{"num_hidden_layers": 11, "hidden_size": 448, "num_attention_heads": 7, "num_key_value_heads": 7, "head_dim": 64, "intermediate_size": 1216, "vocab_size": 11190, "hidden_act": "geglu", "norm": "rmsnorm", "norm_place": "peri", "norm_eps": 1e-06, "positions": "rope", "rope_theta": 10000.0, "rope_fraction": 1.0, "qk_norm": false, "attn_scale": 0.125, "bias": "none", "tie_word_embeddings": true, "parallel_block": false, "extras": ["capped logits"], "init": "orth", "init_std_qkv": 0.0184, "init_std_o": 0.00392, "init_std_up": 0.0184, "init_std_down": 0.00238, "optimizer": "muon_variant", "learning_rate": 0.00137, "lr_mult_o": 1.5, "lr_head": 0.00612, "max_grad_norm": 1.0, "warmup_steps": 200, "schedule": "cos", "final_lr_fraction": 0.0, "batch_tokens": 65536, "max_seq_len": 1024, "doc_mask": true, "train_tokens": 363200000, "max_steps": 5542, "dataset": "wikipedia_en"}
Each number is 50 + 15 x the weight over the matrix's rms, rounded and kept within 0 to 99. Layers, rows and columns count from 0.

# up: layer 3 MLP up, 1216x448, rms 0.0507, rows 672-706, columns 192-255
# down: layer 3 MLP down (transposed), 1216x448, rms 0.0451, rows 672-706, columns 192-255
# gate: layer 3 MLP gate, 1216x448, rms 0.0486, rows 673-707, columns 192-255
up672:58 99 63 62 78 71 48 45 46 35 31 50 47 43 28 71 53 28 31 61 77 31 53 67 67 48 59 35 52 45 57 62 62 55 42 54 15 62 57 45 63 50 55 38 29 44 59 46 42 42 53 42 57 73 58 45 36 15 33 36 70 30 80 51
down672:35 48 11 58 36 45 71 44 33 53 75 53 30 80 57 18 41 67 55 58 47 56 48 38 46 48 36 73 50 62 54 26 46 34 60 61 59 60 70 53 64 54 69 37 63 71 55 62 76 61 52 78 35 41 54 54 84 48 58 51 49 48 12 31
gate673:57 35 63 42 36 35 56 64 52 34 32 51 34 64 41 59 50 70 29 42 70 60 18 50 54 53 59 41 36 66 46 34 62 38 65 55 51 56 57 34 35 63 77 36 80 60 89 64 42 71 47 57 22 72 19 64 54 65 67 34 62 61 39 49
up673:68 63 66 20 44 46 46 61 50 35 32 51 65 71 34 36 43 77 70 58 63 33 52 43 49 34 25 39 35 40 36 34 41 62 63 60 68 81 54 58 65 56 57 63 57 77 76 36 34 52 42 56 59 19 60 42 51 62 43 65 58 40 06 35
down673:48 32 34 30 63 49 57 48 49 42 38 57 50 32 76 81 49 88 38 53 35 53 82 44 73 58 40 68 70 37 55 46 58 59 42 51 51 37 66 51 38 44 61 38 66 49 46 57 33 60 35 44 31 38 54 51 76 53 81 43 63 37 42 27
gate674:50 41 48 35 31 55 58 33 52 24 52 36 53 50 69 55 50 41 53 37 38 24 52 49 27 60 52 54 55 58 32 34 40 49 50 55 46 35 64 41 52 58 53 36 48 44 54 32 55 59 63 51 78 57 43 51 51 32 59 60 60 57 77 41
up674:34 58 36 65 50 70 23 46 55 51 67 69 61 33 54 30 09 74 38 48 47 69 71 47 33 57 68 47 41 31 46 58 59 31 63 64 62 57 48 60 39 53 60 48 63 32 50 54 61 50 60 47 47 62 53 52 45 60 63 75 58 54 31 49
down674:50 58 84 18 32 68 75 75 67 54 39 51 38 56 83 63 92 43 50 42 50 31 55 63 56 55 59 51 69 61 65 36 44 73 28 34 26 37 66 50 56 32 53 38 35 57 45 43 47 60 53 47 74 50 47 43 67 39 54 20 24 57 71 29
gate675:52 54 48 63 54 48 60 54 61 23 50 34 62 53 59 63 34 13 39 52 10 64 47 38 31 74 47 51 31 18 58 38 68 47 33 63 70 69 68 47 55 45 58 29 40 38 28 62 52 53 32 32 41 58 46 66 61 43 68 57 57 50 63 77
up675:82 64 40 43 62 73 42 58 39 29 60 47 47 57 32 45 66 69 53 97 44 60 45 45 54 49 66 49 61 29 48 71 76 56 53 30 48 74 72 84 50 29 59 47 48 72 73 74 50 56 43 63 52 67 73 52 40 49 54 40 40 40 52 63
down675:65 53 62 56 48 77 59 47 43 35 69 53 37 64 53 43 37 36 59 25 63 58 41 22 33 56 41 56 31 61 70 58 19 79 50 50 32 36 00 64 52 51 56 66 69 75 68 65 78 27 31 75 57 27 36 36 51 49 62 82 51 58 59 36
gate676:44 31 83 37 57 50 71 69 50 51 42 51 20 47 45 47 49 34 57 54 54 46 64 45 58 66 73 56 40 58 44 51 40 53 39 59 55 58 32 41 53 35 45 34 35 49 53 62 21 51 62 59 66 54 56 57 53 35 69 28 69 47 50 67
up676:55 71 55 49 51 56 40 21 43 53 42 64 46 48 37 50 65 50 46 41 66 40 51 70 58 39 79 22 38 61 02 43 89 63 54 58 54 49 41 67 62 62 72 51 55 53 40 54 59 33 46 43 35 70 47 59 76 69 57 50 62 51 67 50
down676:58 49 43 55 48 34 67 62 49 55 54 28 41 57 49 68 29 41 36 73 41 42 36 28 38 59 39 81 72 57 60 71 28 24 50 58 44 46 69 30 37 37 55 53 46 72 64 44 50 64 69 40 86 45 48 40 33 62 41 41 46 51 46 37
gate677:50 51 52 37 49 40 41 43 48 50 48 63 60 47 72 59 64 67 59 37 74 72 82 52 33 57 44 58 55 59 32 60 55 10 60 34 43 48 49 68 75 69 52 52 64 35 41 47 55 46 44 72 55 68 39 44 45 48 12 38 46 69 70 49
up677:58 55 16 47 41 47 50 52 28 55 12 68 37 49 51 29 28 46 47 43 41 47 51 46 70 42 40 56 65 48 59 46 66 57 45 72 57 45 31 65 46 14 63 40 47 58 40 35 47 56 40 34 65 46 87 36 55 51 53 26 45 12 42 56
down677:54 44 50 45 28 36 55 20 34 44 11 27 60 45 46 69 39 46 42 38 77 45 52 60 49 51 63 22 37 70 43 61 41 20 62 40 59 35 61 68 53 50 49 64 57 45 40 47 74 38 40 72 32 46 48 46 58 43 13 25 41 32 80 28
gate678:27 40 34 38 46 34 42 67 47 52 53 56 40 39 60 50 56 46 64 56 53 62 21 64 61 53 55 72 40 47 44 57 45 54 46 52 41 48 81 47 63 73 43 72 57 58 51 46 60 58 64 83 32 64 53 51 47 44 68 43 99 40 59 34
up678:48 54 71 45 50 56 43 59 33 17 65 61 42 41 60 58 38 70 61 56 39 58 47 48 31 55 29 47 44 55 19 59 80 31 38 62 54 67 43 31 45 44 31 74 48 57 53 37 41 45 45 38 40 50 57 40 73 59 50 68 64 84 58 43
down678:40 49 56 58 38 50 56 26 55 56 59 39 48 60 55 36 47 46 41 38 51 59 72 52 73 39 70 53 51 81 63 36 13 49 66 59 37 50 27 62 54 62 62 06 48 51 39 50 49 31 64 57 63 47 46 26 50 32 59 34 30 44 31 48
gate679:79 40 30 25 23 53 52 34 43 45 45 66 40 52 69 56 28 63 34 41 46 60 66 42 50 65 75 44 54 65 41 34 67 48 51 41 40 43 50 53 59 67 44 21 35 74 40 73 38 72 65 39 43 59 51 72 45 67 62 26 26 73 23 30
up679:35 60 23 31 47 34 73 60 72 71 53 42 54 63 41 39 41 61 54 46 41 54 58 50 46 47 59 41 55 80 37 63 74 38 47 59 43 35 45 43 33 62 53 35 36 59 48 60 52 33 55 49 63 67 53 63 61 80 77 47 67 76 67 44
down679:42 85 78 49 48 48 21 58 48 55 45 55 67 72 45 49 56 50 51 46 65 52 48 80 67 46 38 73 48 71 60 71 30 51 34 47 68 45 77 41 61 42 42 99 40 59 49 28 43 30 29 71 61 79 39 33 48 60 38 44 55 48 45 66
gate680:62 41 48 61 49 49 62 10 58 29 73 63 72 57 48 24 48 63 58 47 41 52 64 61 37 53 62 39 47 40 46 39 48 56 27 50 57 34 30 50 47 43 57 77 53 67 80 47 52 38 48 39 59 45 52 47 83 29 36 53 60 57 40 55
up680:65 47 40 58 38 44 66 66 09 16 37 31 68 54 47 69 63 36 59 73 73 43 43 64 34 50 70 66 57 50 47 31 41 59 61 17 39 39 47 41 51 46 57 44 39 43 46 51 36 34 72 64 75 48 44 55 29 42 49 35 63 63 27 40
down680:26 59 60 52 76 53 35 39 80 58 44 75 10 39 41 32 59 54 53 32 53 46 59 63 59 41 27 27 31 47 42 44 62 18 40 58 60 43 69 67 49 69 46 26 47 35 68 59 67 40 32 48 50 45 28 41 66 39 68 73 29 34 56 65
gate681:68 26 49 41 60 10 70 31 40 19 25 34 40 52 59 46 69 33 85 23 50 35 54 44 55 48 46 42 38 65 64 41 33 50 49 36 38 30 21 45 09 45 52 44 52 53 24 46 54 48 66 53 71 63 42 39 42 60 49 43 37 50 61 52
up681:44 48 39 38 54 75 42 55 71 80 49 44 51 53 56 57 55 44 23 54 45 13 55 36 26 41 76 50 48 68 45 50 42 28 52 27 58 41 57 74 36 45 46 39 67 61 62 23 60 38 57 51 59 36 32 37 56 40 43 17 43 42 53 54
down681:32 58 37 59 09 52 48 58 57 51 51 57 65 58 46 55 46 62 51 54 44 41 75 51 61 46 29 56 64 36 36 83 58 63 77 54 62 58 50 52 60 41 52 38 47 51 40 68 38 72 34 33 21 45 56 50 50 57 28 85 71 50 42 59
gate682:75 26 52 45 66 42 43 71 43 44 35 54 77 53 22 46 56 49 11 46 45 52 22 46 66 56 51 77 60 46 65 50 48 51 43 45 56 41 42 53 45 65 34 61 26 67 73 41 39 35 37 50 63 59 48 61 40 27 76 59 32 91 52 47
up682:63 54 45 55 66 35 20 36 44 44 19 70 43 77 48 44 67 71 29 43 36 29 20 67 71 32 52 32 50 65 53 42 58 55 66 40 71 41 43 44 83 61 37 53 57 45 58 63 45 29 48 46 47 48 62 52 52 44 47 57 36 45 52 48
down682:50 60 50 27 12 37 70 42 37 53 85 33 42 34 33 32 47 57 47 24 43 39 62 25 50 68 53 43 55 52 41 44 52 37 32 59 61 58 72 57 32 50 64 25 67 53 28 50 74 76 41 79 22 41 14 48 42 49 47 46 69 43 31 44
gate683:36 51 50 62 63 36 68 45 29 57 39 55 36 62 30 49 60 59 42 54 52 66 36 66 45 39 22 28 34 56 57 46 71 39 67 52 47 39 13 46 79 69 48 38 69 45 55 50 68 36 75 16 40 37 48 47 54 49 39 64 34 32 49 37
up683:45 47 69 50 49 63 44 48 36 59 38 36 45 28 46 37 60 63 43 59 18 48 43 48 69 40 56 49 68 33 38 31 49 29 71 69 76 59 76 57 63 59 57 54 75 66 51 52 27 51 38 53 39 54 53 35 56 50 41 85 50 44 52 42
down683:65 46 36 52 60 42 81 53 63 55 50 64 46 57 38 50 28 37 67 44 68 30 54 51 39 71 48 54 29 36 60 57 57 54 32 25 47 35 54 58 30 31 49 26 05 35 41 36 38 56 48 59 38 43 63 57 29 46 84 47 48 64 40 64
gate684:33 58 77 70 34 42 51 46 61 22 54 43 38 44 45 51 30 52 28 36 42 47 77 58 70 42 46 44 49 65 27 42 64 38 42 43 58 41 66 30 50 46 35 34 44 50 60 60 42 01 29 46 52 44 47 15 43 65 55 83 29 70 62 73
up684:50 35 28 66 36 32 86 61 13 40 59 54 57 41 45 55 51 81 71 66 51 40 48 67 46 49 53 63 59 31 51 39 41 17 62 37 39 47 47 70 38 31 46 39 59 44 74 35 57 64 50 66 47 45 27 61 50 52 40 94 62 64 53 72
down684:46 65 59 54 47 65 36 59 75 67 60 46 45 39 61 26 37 30 42 07 77 58 34 51 53 42 52 45 76 76 46 42 52 77 42 66 35 57 49 50 52 40 54 52 21 47 44 38 41 17 29 71 25 26 57 39 64 29 68 45 45 38 44 48
gate685:71 15 61 27 61 54 72 38 56 52 43 85 43 78 41 59 43 34 40 62 31 19 56 55 44 55 34 40 54 32 62 45 65 50 43 29 22 44 47 33 24 41 48 58 37 68 23 53 23 80 71 23 45 42 43 17 60 34 57 47 53 44 37 44
up685:49 60 70 65 64 56 52 24 42 46 33 59 54 30 64 79 57 39 36 68 51 39 37 47 66 55 58 42 55 58 50 45 49 28 36 45 27 52 50 41 66 67 53 10 21 55 45 42 66 62 40 41 49 58 34 59 55 56 42 45 44 53 77 52
down685:55 23 51 36 41 58 56 46 74 35 28 68 54 58 40 31 35 69 50 58 36 47 57 52 43 43 25 44 63 45 42 64 79 47 60 53 51 61 51 60 39 32 37 67 63 46 41 44 29 36 47 51 57 52 38 61 46 54 67 52 69 52 55 60
gate686:56 49 45 69 23 38 47 62 47 63 39 32 45 27 40 71 54 62 43 38 45 23 15 46 42 47 53 51 10 54 34 51 48 38 54 44 39 33 65 72 48 56 42 26 72 74 56 49 24 34 26 25 76 54 87 27 59 65 36 44 47 41 39 62
up686:51 62 55 40 58 29 24 65 46 58 77 39 43 41 56 44 18 73 55 62 52 71 55 44 46 41 41 82 64 32 27 57 63 46 41 46 48 47 55 69 72 49 47 54 34 34 67 56 52 46 61 55 62 44 49 32 67 62 22 82 28 62 43 41
down686:61 39 48 40 52 52 61 72 38 60 65 69 36 77 43 36 53 61 48 47 51 55 44 62 48 47 83 21 56 63 67 59 40 60 57 71 63 62 59 50 43 62 50 47 46 37 44 51 63 73 54 47 39 58 14 42 30 09 59 57 56 49 34 35
gate687:64 46 28 63 63 51 72 54 43 46 87 21 68 33 59 34 66 60 27 52 28 34 16 96 57 35 71 46 49 32 49 22 66 50 81 42 62 47 69 48 54 46 38 54 37 50 30 32 58 63 62 49 63 33 54 56 76 39 68 57 51 58 51 50
up687:45 30 32 35 38 65 77 66 50 51 65 59 55 35 36 31 89 41 29 83 51 64 32 66 44 53 53 41 22 65 61 51 34 35 64 59 44 50 57 52 31 25 79 55 33 58 61 24 70 59 39 39 44 77 37 54 57 39 80 78 42 77 43 49
down687:48 48 65 68 63 34 38 42 58 30 43 44 74 62 60 83 24 59 68 22 32 55 55 77 53 62 43 58 65 38 60 57 38 41 48 50 43 71 39 37 51 69 30 54 66 44 47 51 53 44 44 47 27 74 57 59 29 55 34 29 62 49 61 52
gate688:81 38 30 51 69 72 49 63 58 13 56 53 37 68 46 56 60 29 36 75 36 43 61 52 41 49 51 58 72 62 41 31 40 44 74 55 65 66 53 45 41 51 22 47 38 71 53 59 67 45 38 58 49 60 75 47 53 38 56 83 55 50 58 51
up688:36 54 55 64 47 35 36 54 30 28 43 59 58 55 36 78 32 44 21 22 30 35 42 52 59 46 32 47 66 52 14 38 38 65 29 31 40 55 75 56 82 72 41 41 56 31 72 37 32 26 55 43 61 77 39 45 63 37 58 63 68 57 54 46
down688:44 47 22 33 34 67 58 62 78 68 60 48 38 69 56 42 43 52 50 69 56 49 64 48 53 44 69 70 37 35 85 69 63 52 69 76 44 52 43 56 46 47 47 58 48 70 48 54 56 82 39 62 52 19 73 67 21 57 51 41 35 45 42 55
gate689:58 67 36 42 57 58 55 58 54 52 66 43 65 54 32 35 51 61 13 49 62 40 59 66 66 29 46 38 54 55 55 31 43 75 45 55 71 65 63 61 51 88 43 48 50 55 26 70 26 57 33 36 52 49 88 69 53 59 54 50 32 39 34 40
up689:56 22 53 48 43 57 76 56 33 63 49 27 78 30 29 32 06 62 64 32 39 52 51 49 32 54 52 37 34 54 81 37 67 51 34 76 45 57 43 38 62 41 46 47 30 48 59 63 47 59 61 74 36 30 54 43 52 46 37 42 39 37 34 57
down689:48 51 51 34 64 47 26 50 54 48 44 38 54 41 66 63 58 55 28 75 56 66 55 61 47 21 42 50 60 48 39 51 37 58 38 59 44 78 64 85 61 76 50 59 39 70 44 57 21 31 20 38 72 46 63 72 37 59 64 65 43 50 70 53
gate690:43 71 48 55 63 77 46 64 47 46 35 72 30 44 43 38 44 87 44 55 56 56 56 67 40 47 52 31 76 50 79 85 51 50 52 49 34 44 58 65 54 81 51 70 49 48 42 53 52 51 74 67 29 47 32 39 78 47 67 58 03 33 25 55
up690:82 47 57 55 46 45 51 58 30 53 60 51 31 34 49 62 67 43 61 53 32 25 43 46 43 52 58 55 33 80 60 61 28 23 60 43 61 46 74 70 54 51 60 51 62 28 74 35 60 66 53 37 64 68 22 32 51 38 36 81 39 60 35 25
down690:24 62 62 34 39 45 50 65 53 53 55 45 50 55 60 48 36 49 57 55 52 62 64 82 52 41 56 23 60 46 35 54 69 70 39 45 50 43 53 40 46 66 61 36 58 37 24 31 44 40 54 63 54 05 61 60 38 50 52 47 51 75 66 76
gate691:36 10 63 69 52 41 60 57 55 37 36 51 63 08 63 63 43 42 15 40 75 35 58 67 38 38 39 59 43 42 30 67 59 63 48 39 68 57 18 44 59 43 62 64 36 51 78 40 66 50 47 53 47 47 36 41 51 53 43 66 39 64 70 75
up691:37 42 75 57 56 58 37 64 29 38 44 53 40 64 55 31 59 48 30 50 52 54 52 33 55 48 69 58 48 83 68 66 74 43 33 20 48 43 24 48 52 52 57 71 47 48 81 64 49 45 57 47 45 34 45 43 25 29 58 20 54 55 54 63
down691:71 55 40 11 19 46 65 32 76 38 32 76 64 45 47 50 32 57 53 56 54 36 37 45 49 64 57 56 37 28 22 41 37 40 70 52 50 41 35 59 76 29 61 18 41 67 28 40 52 62 40 42 57 54 54 73 59 74 47 69 39 61 43 33
gate692:35 73 55 71 55 41 53 48 46 50 45 40 72 70 62 33 67 30 51 49 54 71 49 52 62 56 41 38 34 18 48 40 41 40 45 51 48 71 38 54 27 65 76 72 52 52 44 54 52 51 48 46 92 46 65 45 51 64 41 50 39 62 71 60
up692:49 83 65 47 44 66 67 50 51 32 50 33 42 58 53 45 44 77 46 49 57 55 59 51 49 46 24 25 36 31 70 56 60 39 40 38 52 47 60 38 58 52 37 42 27 60 36 53 25 77 55 57 44 60 49 45 67 39 56 36 63 36 51 52
down692:44 43 51 58 47 22 55 40 62 45 62 55 64 64 56 61 55 32 32 26 39 56 55 41 65 47 77 52 58 68 75 62 59 33 64 63 71 40 41 56 69 51 58 32 50 52 45 45 64 60 45 32 55 43 65 54 41 78 54 62 31 52 63 35
gate693:44 54 59 46 39 48 39 51 23 66 44 67 67 38 44 62 46 31 63 41 50 71 48 51 28 37 50 54 75 78 44 76 54 64 33 49 69 48 70 64 66 32 51 54 50 33 59 65 58 56 56 56 33 85 71 40 56 46 26 22 32 73 61 41
up693:37 41 53 41 65 55 48 55 67 30 38 52 45 64 70 31 48 54 61 47 66 50 41 35 66 34 55 74 60 55 69 48 57 66 50 45 59 63 90 54 67 26 58 08 47 57 30 46 51 86 32 32 66 40 59 52 49 71 50 32 42 54 55 50
down693:44 92 42 41 62 49 76 50 53 53 18 36 56 58 46 36 86 55 57 42 55 76 56 14 53 57 46 68 65 52 45 45 34 40 30 38 48 59 54 67 62 32 42 30 30 34 48 52 56 49 33 48 72 47 53 88 66 60 17 38 43 40 54 50
gate694:53 24 43 57 31 73 43 62 48 39 18 58 85 39 69 28 52 45 60 59 61 42 36 58 63 32 47 59 39 50 71 64 62 47 43 49 43 68 51 32 36 58 23 37 78 47 46 31 31 45 26 51 57 58 40 14 54 70 23 47 50 62 39 38
up694:49 77 41 29 66 66 33 13 38 71 72 33 27 53 26 52 69 34 73 49 27 77 66 39 51 42 75 41 63 70 67 42 44 68 61 39 33 47 51 76 55 48 62 53 41 50 61 54 40 50 69 48 20 46 38 56 65 31 62 62 51 26 49 75
down694:85 48 41 73 27 41 38 80 59 49 41 57 78 61 44 47 45 40 53 60 59 37 56 40 57 34 26 58 22 60 47 59 49 57 53 51 56 44 39 41 56 55 63 63 58 41 31 24 35 41 48 49 64 68 17 16 41 54 44 32 54 63 20 58
gate695:69 30 37 29 62 37 54 44 40 80 52 42 38 58 39 45 40 43 37 74 43 37 63 60 25 68 46 59 46 55 53 54 44 85 60 60 62 53 35 55 37 27 27 37 38 77 47 36 56 45 37 44 42 66 37 82 53 43 54 35 55 64 66 64
up695:45 56 39 76 39 62 52 89 47 36 67 63 62 42 63 51 35 37 00 56 37 66 59 61 23 67 15 26 34 32 80 71 35 55 55 48 64 46 83 52 51 36 40 38 42 53 29 74 65 52 23 21 53 39 44 77 37 38 58 72 46 47 51 62
down695:34 70 70 60 55 54 60 29 58 52 39 69 49 50 59 67 55 42 76 50 69 59 42 56 80 45 70 81 72 73 24 22 69 24 35 50 33 48 42 56 43 64 79 86 65 30 70 62 72 51 82 69 51 50 44 11 34 52 37 33 48 52 35 44
gate696:52 63 35 41 41 71 39 37 25 25 38 62 57 66 47 34 37 44 13 21 60 21 83 50 39 51 54 54 44 48 47 39 46 43 65 37 43 24 52 36 55 52 59 60 67 20 33 93 58 22 46 65 63 55 53 55 54 32 63 35 32 21 46 65
up696:38 39 43 62 45 46 73 43 47 65 77 52 30 43 68 61 40 56 41 40 46 43 23 28 42 49 34 77 56 62 32 43 65 53 36 37 31 66 76 49 39 35 53 47 50 76 26 26 66 48 35 62 71 49 14 48 62 40 65 68 54 61 79 39
down696:40 36 45 50 39 53 52 47 54 47 26 42 50 67 42 39 43 57 66 43 64 64 42 51 45 53 39 16 34 48 55 36 66 56 63 65 48 46 61 41 51 69 37 47 50 50 73 64 46 48 58 54 24 31 58 34 55 66 43 49 37 55 46 77
gate697:42 36 35 38 31 60 54 53 67 82 49 81 31 54 41 63 29 42 64 78 73 55 71 40 51 80 50 22 34 82 51 50 39 62 59 44 60 41 64 47 59 42 56 53 27 45 62 36 64 43 39 62 43 46 54 31 46 45 29 43 49 69 44 53
up697:27 72 39 41 73 30 45 26 54 77 70 51 55 51 36 11 48 31 66 71 39 44 26 70 56 51 58 71 56 59 41 50 39 42 43 58 44 42 62 77 14 35 43 77 55 80 47 49 58 34 40 57 72 63 52 59 56 56 51 42 29 38 61 42
down697:55 53 49 50 37 53 63 67 47 34 36 51 54 53 81 84 42 73 25 19 28 66 80 17 31 28 46 35 26 52 78 40 61 60 51 42 82 60 37 14 61 68 48 39 53 20 45 34 41 80 37 65 33 25 34 44 53 50 56 39 58 75 39 40
gate698:54 68 41 26 47 78 39 41 72 62 27 40 39 57 59 66 93 45 36 57 54 53 50 31 46 65 53 28 51 61 33 45 59 52 30 58 55 42 73 30 47 49 49 52 51 34 43 62 51 61 74 69 61 77 69 36 55 49 98 25 50 50 58 18
up698:53 65 34 38 45 42 55 70 39 40 49 44 78 48 68 57 88 43 50 29 36 32 49 48 61 45 45 61 66 43 49 67 85 43 61 57 49 46 56 38 53 20 43 64 51 60 56 29 34 47 67 44 46 47 45 46 27 57 55 72 51 41 86 53
down698:46 35 58 74 70 37 46 44 38 46 60 37 40 66 37 78 28 50 47 72 48 49 44 42 36 56 51 43 20 38 30 67 48 55 34 28 21 53 37 30 55 58 56 21 73 83 55 65 47 54 20 43 62 40 43 30 71 35 56 37 65 45 38 47
gate699:56 39 68 57 28 00 68 25 50 52 39 58 47 31 56 45 23 63 47 34 55 40 75 72 36 78 66 54 54 62 73 65 59 46 49 43 21 63 55 46 53 48 50 23 39 53 66 45 82 63 51 56 35 56 83 44 52 57 42 59 46 61 49 61
up699:19 28 50 45 64 37 44 57 49 34 41 41 62 40 52 30 54 52 53 73 33 68 57 49 39 28 58 41 50 56 40 59 66 42 67 69 41 28 32 40 72 46 40 50 41 37 39 56 87 49 59 64 69 58 56 56 30 57 36 51 64 57 66 41
down699:33 21 55 59 44 65 60 60 51 54 49 53 12 36 57 57 67 64 70 39 43 36 35 37 53 42 61 69 85 26 44 86 74 41 69 59 63 48 68 38 35 41 74 63 50 55 60 61 39 43 33 35 51 35 38 49 45 38 51 55 19 42 53 61
gate700:49 43 74 44 47 62 47 42 39 42 61 50 66 40 43 43 67 32 36 52 45 22 64 23 75 58 73 58 37 67 39 35 40 53 62 65 51 27 73 84 43 39 67 20 47 50 45 38 85 37 55 59 51 42 57 26 46 43 50 56 55 43 57 46
up700:71 50 59 38 61 64 65 42 53 53 72 78 64 57 54 38 70 44 72 51 44 39 71 41 36 32 38 45 45 70 29 47 65 50 35 54 40 52 33 43 61 45 58 42 48 52 18 43 42 51 44 60 27 51 70 55 69 49 47 56 34 71 39 61
down700:41 47 54 61 56 55 41 66 57 47 68 56 55 53 50 54 60 35 17 51 34 39 45 43 59 56 56 71 30 49 61 49 50 49 84 71 72 27 59 45 38 01 76 25 62 43 82 31 61 50 62 45 67 53 57 53 37 52 51 58 58 38 39 69
gate701:74 35 57 59 76 46 63 49 54 47 57 66 35 37 29 28 46 37 43 66 32 61 57 49 66 57 39 45 42 27 44 60 76 56 79 37 34 27 66 48 78 82 61 79 65 58 65 51 73 47 70 70 69 47 67 57 32 48 65 72 82 59 39 56
up701:47 51 50 48 39 36 55 21 31 41 47 53 41 50 41 50 44 42 54 41 31 66 36 37 74 45 45 40 50 60 41 43 72 45 62 46 55 53 66 61 45 43 68 64 77 50 58 45 22 65 68 53 65 34 59 42 49 51 63 69 80 53 50 35
down701:42 36 54 50 51 47 50 86 55 41 36 59 62 63 50 82 63 67 61 40 65 33 58 86 49 49 58 60 69 50 43 33 55 62 25 56 43 64 33 82 40 15 50 48 37 39 39 53 21 73 36 46 52 50 35 24 55 53 15 60 12 56 41 33
gate702:57 40 65 74 48 63 70 46 22 52 59 43 55 68 84 53 42 78 54 64 61 40 64 54 42 38 37 03 34 38 39 57 44 61 50 64 55 60 54 71 67 37 57 60 63 67 42 36 79 58 28 38 61 61 58 67 51 80 23 61 24 47 59 44
up702:31 65 15 54 54 35 45 35 58 50 28 32 43 40 51 54 61 19 59 39 75 52 38 63 50 54 34 44 34 49 55 45 60 32 62 11 24 45 62 70 33 52 73 37 51 18 36 64 46 71 45 55 69 52 40 55 42 37 50 49 58 60 50 75
down702:25 50 54 99 21 35 68 26 48 36 49 40 89 70 54 53 66 65 59 56 76 55 62 55 52 32 26 15 55 41 40 55 54 56 42 50 39 63 55 65 56 49 65 43 75 37 39 32 70 67 61 66 47 60 52 72 26 56 06 46 26 42 39 43
gate703:29 39 60 38 57 44 36 41 43 51 58 18 64 42 49 52 62 70 56 59 53 77 20 55 46 38 55 57 45 62 57 45 64 56 32 38 42 54 33 37 49 72 59 60 14 61 66 61 62 56 51 77 56 67 50 47 23 45 36 47 41 71 37 40
up703:56 46 48 59 50 55 72 55 51 38 38 53 38 49 60 42 58 34 44 53 25 66 65 52 30 57 57 42 51 64 50 60 28 44 59 65 63 57 63 68 38 24 68 36 55 38 46 58 35 53 76 50 53 72 49 45 78 56 71 70 43 19 46 24
down703:38 58 26 48 49 49 44 43 36 59 52 32 70 46 47 57 70 35 65 45 81 37 71 67 37 50 47 56 51 36 38 47 72 38 53 36 53 32 51 46 43 67 42 58 60 68 52 56 37 16 42 51 63 50 47 43 35 19 53 29 51 63 54 70
gate704:38 37 33 36 61 37 29 51 59 29 56 47 51 38 15 23 49 52 52 42 60 40 73 66 29 71 32 78 55 47 62 63 54 35 61 63 48 00 58 20 12 71 43 68 55 51 35 43 48 59 69 68 38 13 51 51 78 53 39 32 30 64 81 47
up704:62 77 57 21 54 57 48 19 79 47 86 54 39 81 76 45 24 56 57 32 35 45 55 17 46 67 42 59 48 68 50 21 37 59 63 53 63 46 42 91 48 56 54 46 43 54 74 36 90 59 41 43 67 38 44 38 48 70 48 34 72 45 58 45
down704:45 50 64 62 48 23 54 43 36 72 52 59 50 39 39 57 40 29 32 35 59 66 61 04 84 53 55 52 56 39 73 45 67 32 42 34 70 30 35 53 63 35 65 37 38 60 73 43 70 73 62 56 52 34 70 73 56 53 50 53 49 46 17 38
gate705:73 53 71 45 45 84 46 57 48 46 49 63 67 42 69 25 49 50 58 70 56 71 33 65 38 72 34 48 67 42 59 54 41 59 45 70 46 65 43 63 62 36 47 61 52 33 52 69 46 39 48 66 37 49 46 51 55 55 50 29 68 75 66 24
up705:49 40 37 71 42 15 58 58 60 47 41 53 54 22 57 38 40 83 58 43 69 47 37 59 33 65 33 52 71 63 69 23 48 55 46 48 49 47 33 43 16 71 44 63 47 52 44 49 49 75 41 39 49 50 72 32 54 53 63 36 53 54 44 68
down705:56 44 48 33 53 50 34 80 36 28 35 57 59 52 13 54 40 49 48 43 12 37 37 35 62 51 53 38 21 63 42 45 31 71 54 63 24 43 81 49 59 91 65 41 54 38 49 66 25 54 65 74 54 54 71 24 36 48 38 24 58 85 41 57
gate706:54 34 52 61 47 39 45 35 18 55 37 21 49 28 74 80 53 54 71 54 66 71 25 40 40 40 46 54 48 43 68 59 61 69 56 71 35 62 51 69 40 60 50 55 39 49 25 54 52 22 62 50 44 58 68 84 58 58 29 59 97 72 46 47
up706:78 64 43 45 57 64 26 62 54 75 59 41 43 53 55 39 58 57 55 73 63 32 49 77 25 54 62 43 50 60 44 56 54 55 60 61 30 53 22 32 44 36 37 49 07 70 47 41 57 38 56 66 51 51 77 73 58 55 56 40 74 58 62 33
down706:31 74 29 61 52 77 43 38 77 51 57 55 51 54 59 53 61 52 31 58 30 36 67 70 47 66 77 51 41 38 20 50 30 21 48 32 66 37 68 56 55 57 52 50 48 19 52 65 55 59 46 51 55 55 46 80 50 35 50 47 34 60 67 44
gate707:49 27 57 60 39 41 86 63 37 75 42 50 37 65 62 43 31 70 39 60 29 73 59 27 28 17 44 47 21 36 48 60 64 61 48 48 32 44 45 23 57 40 49 45 35 48 39 72 64 59 60 61 66 69 58 51 51 55 58 59 71 50 68 55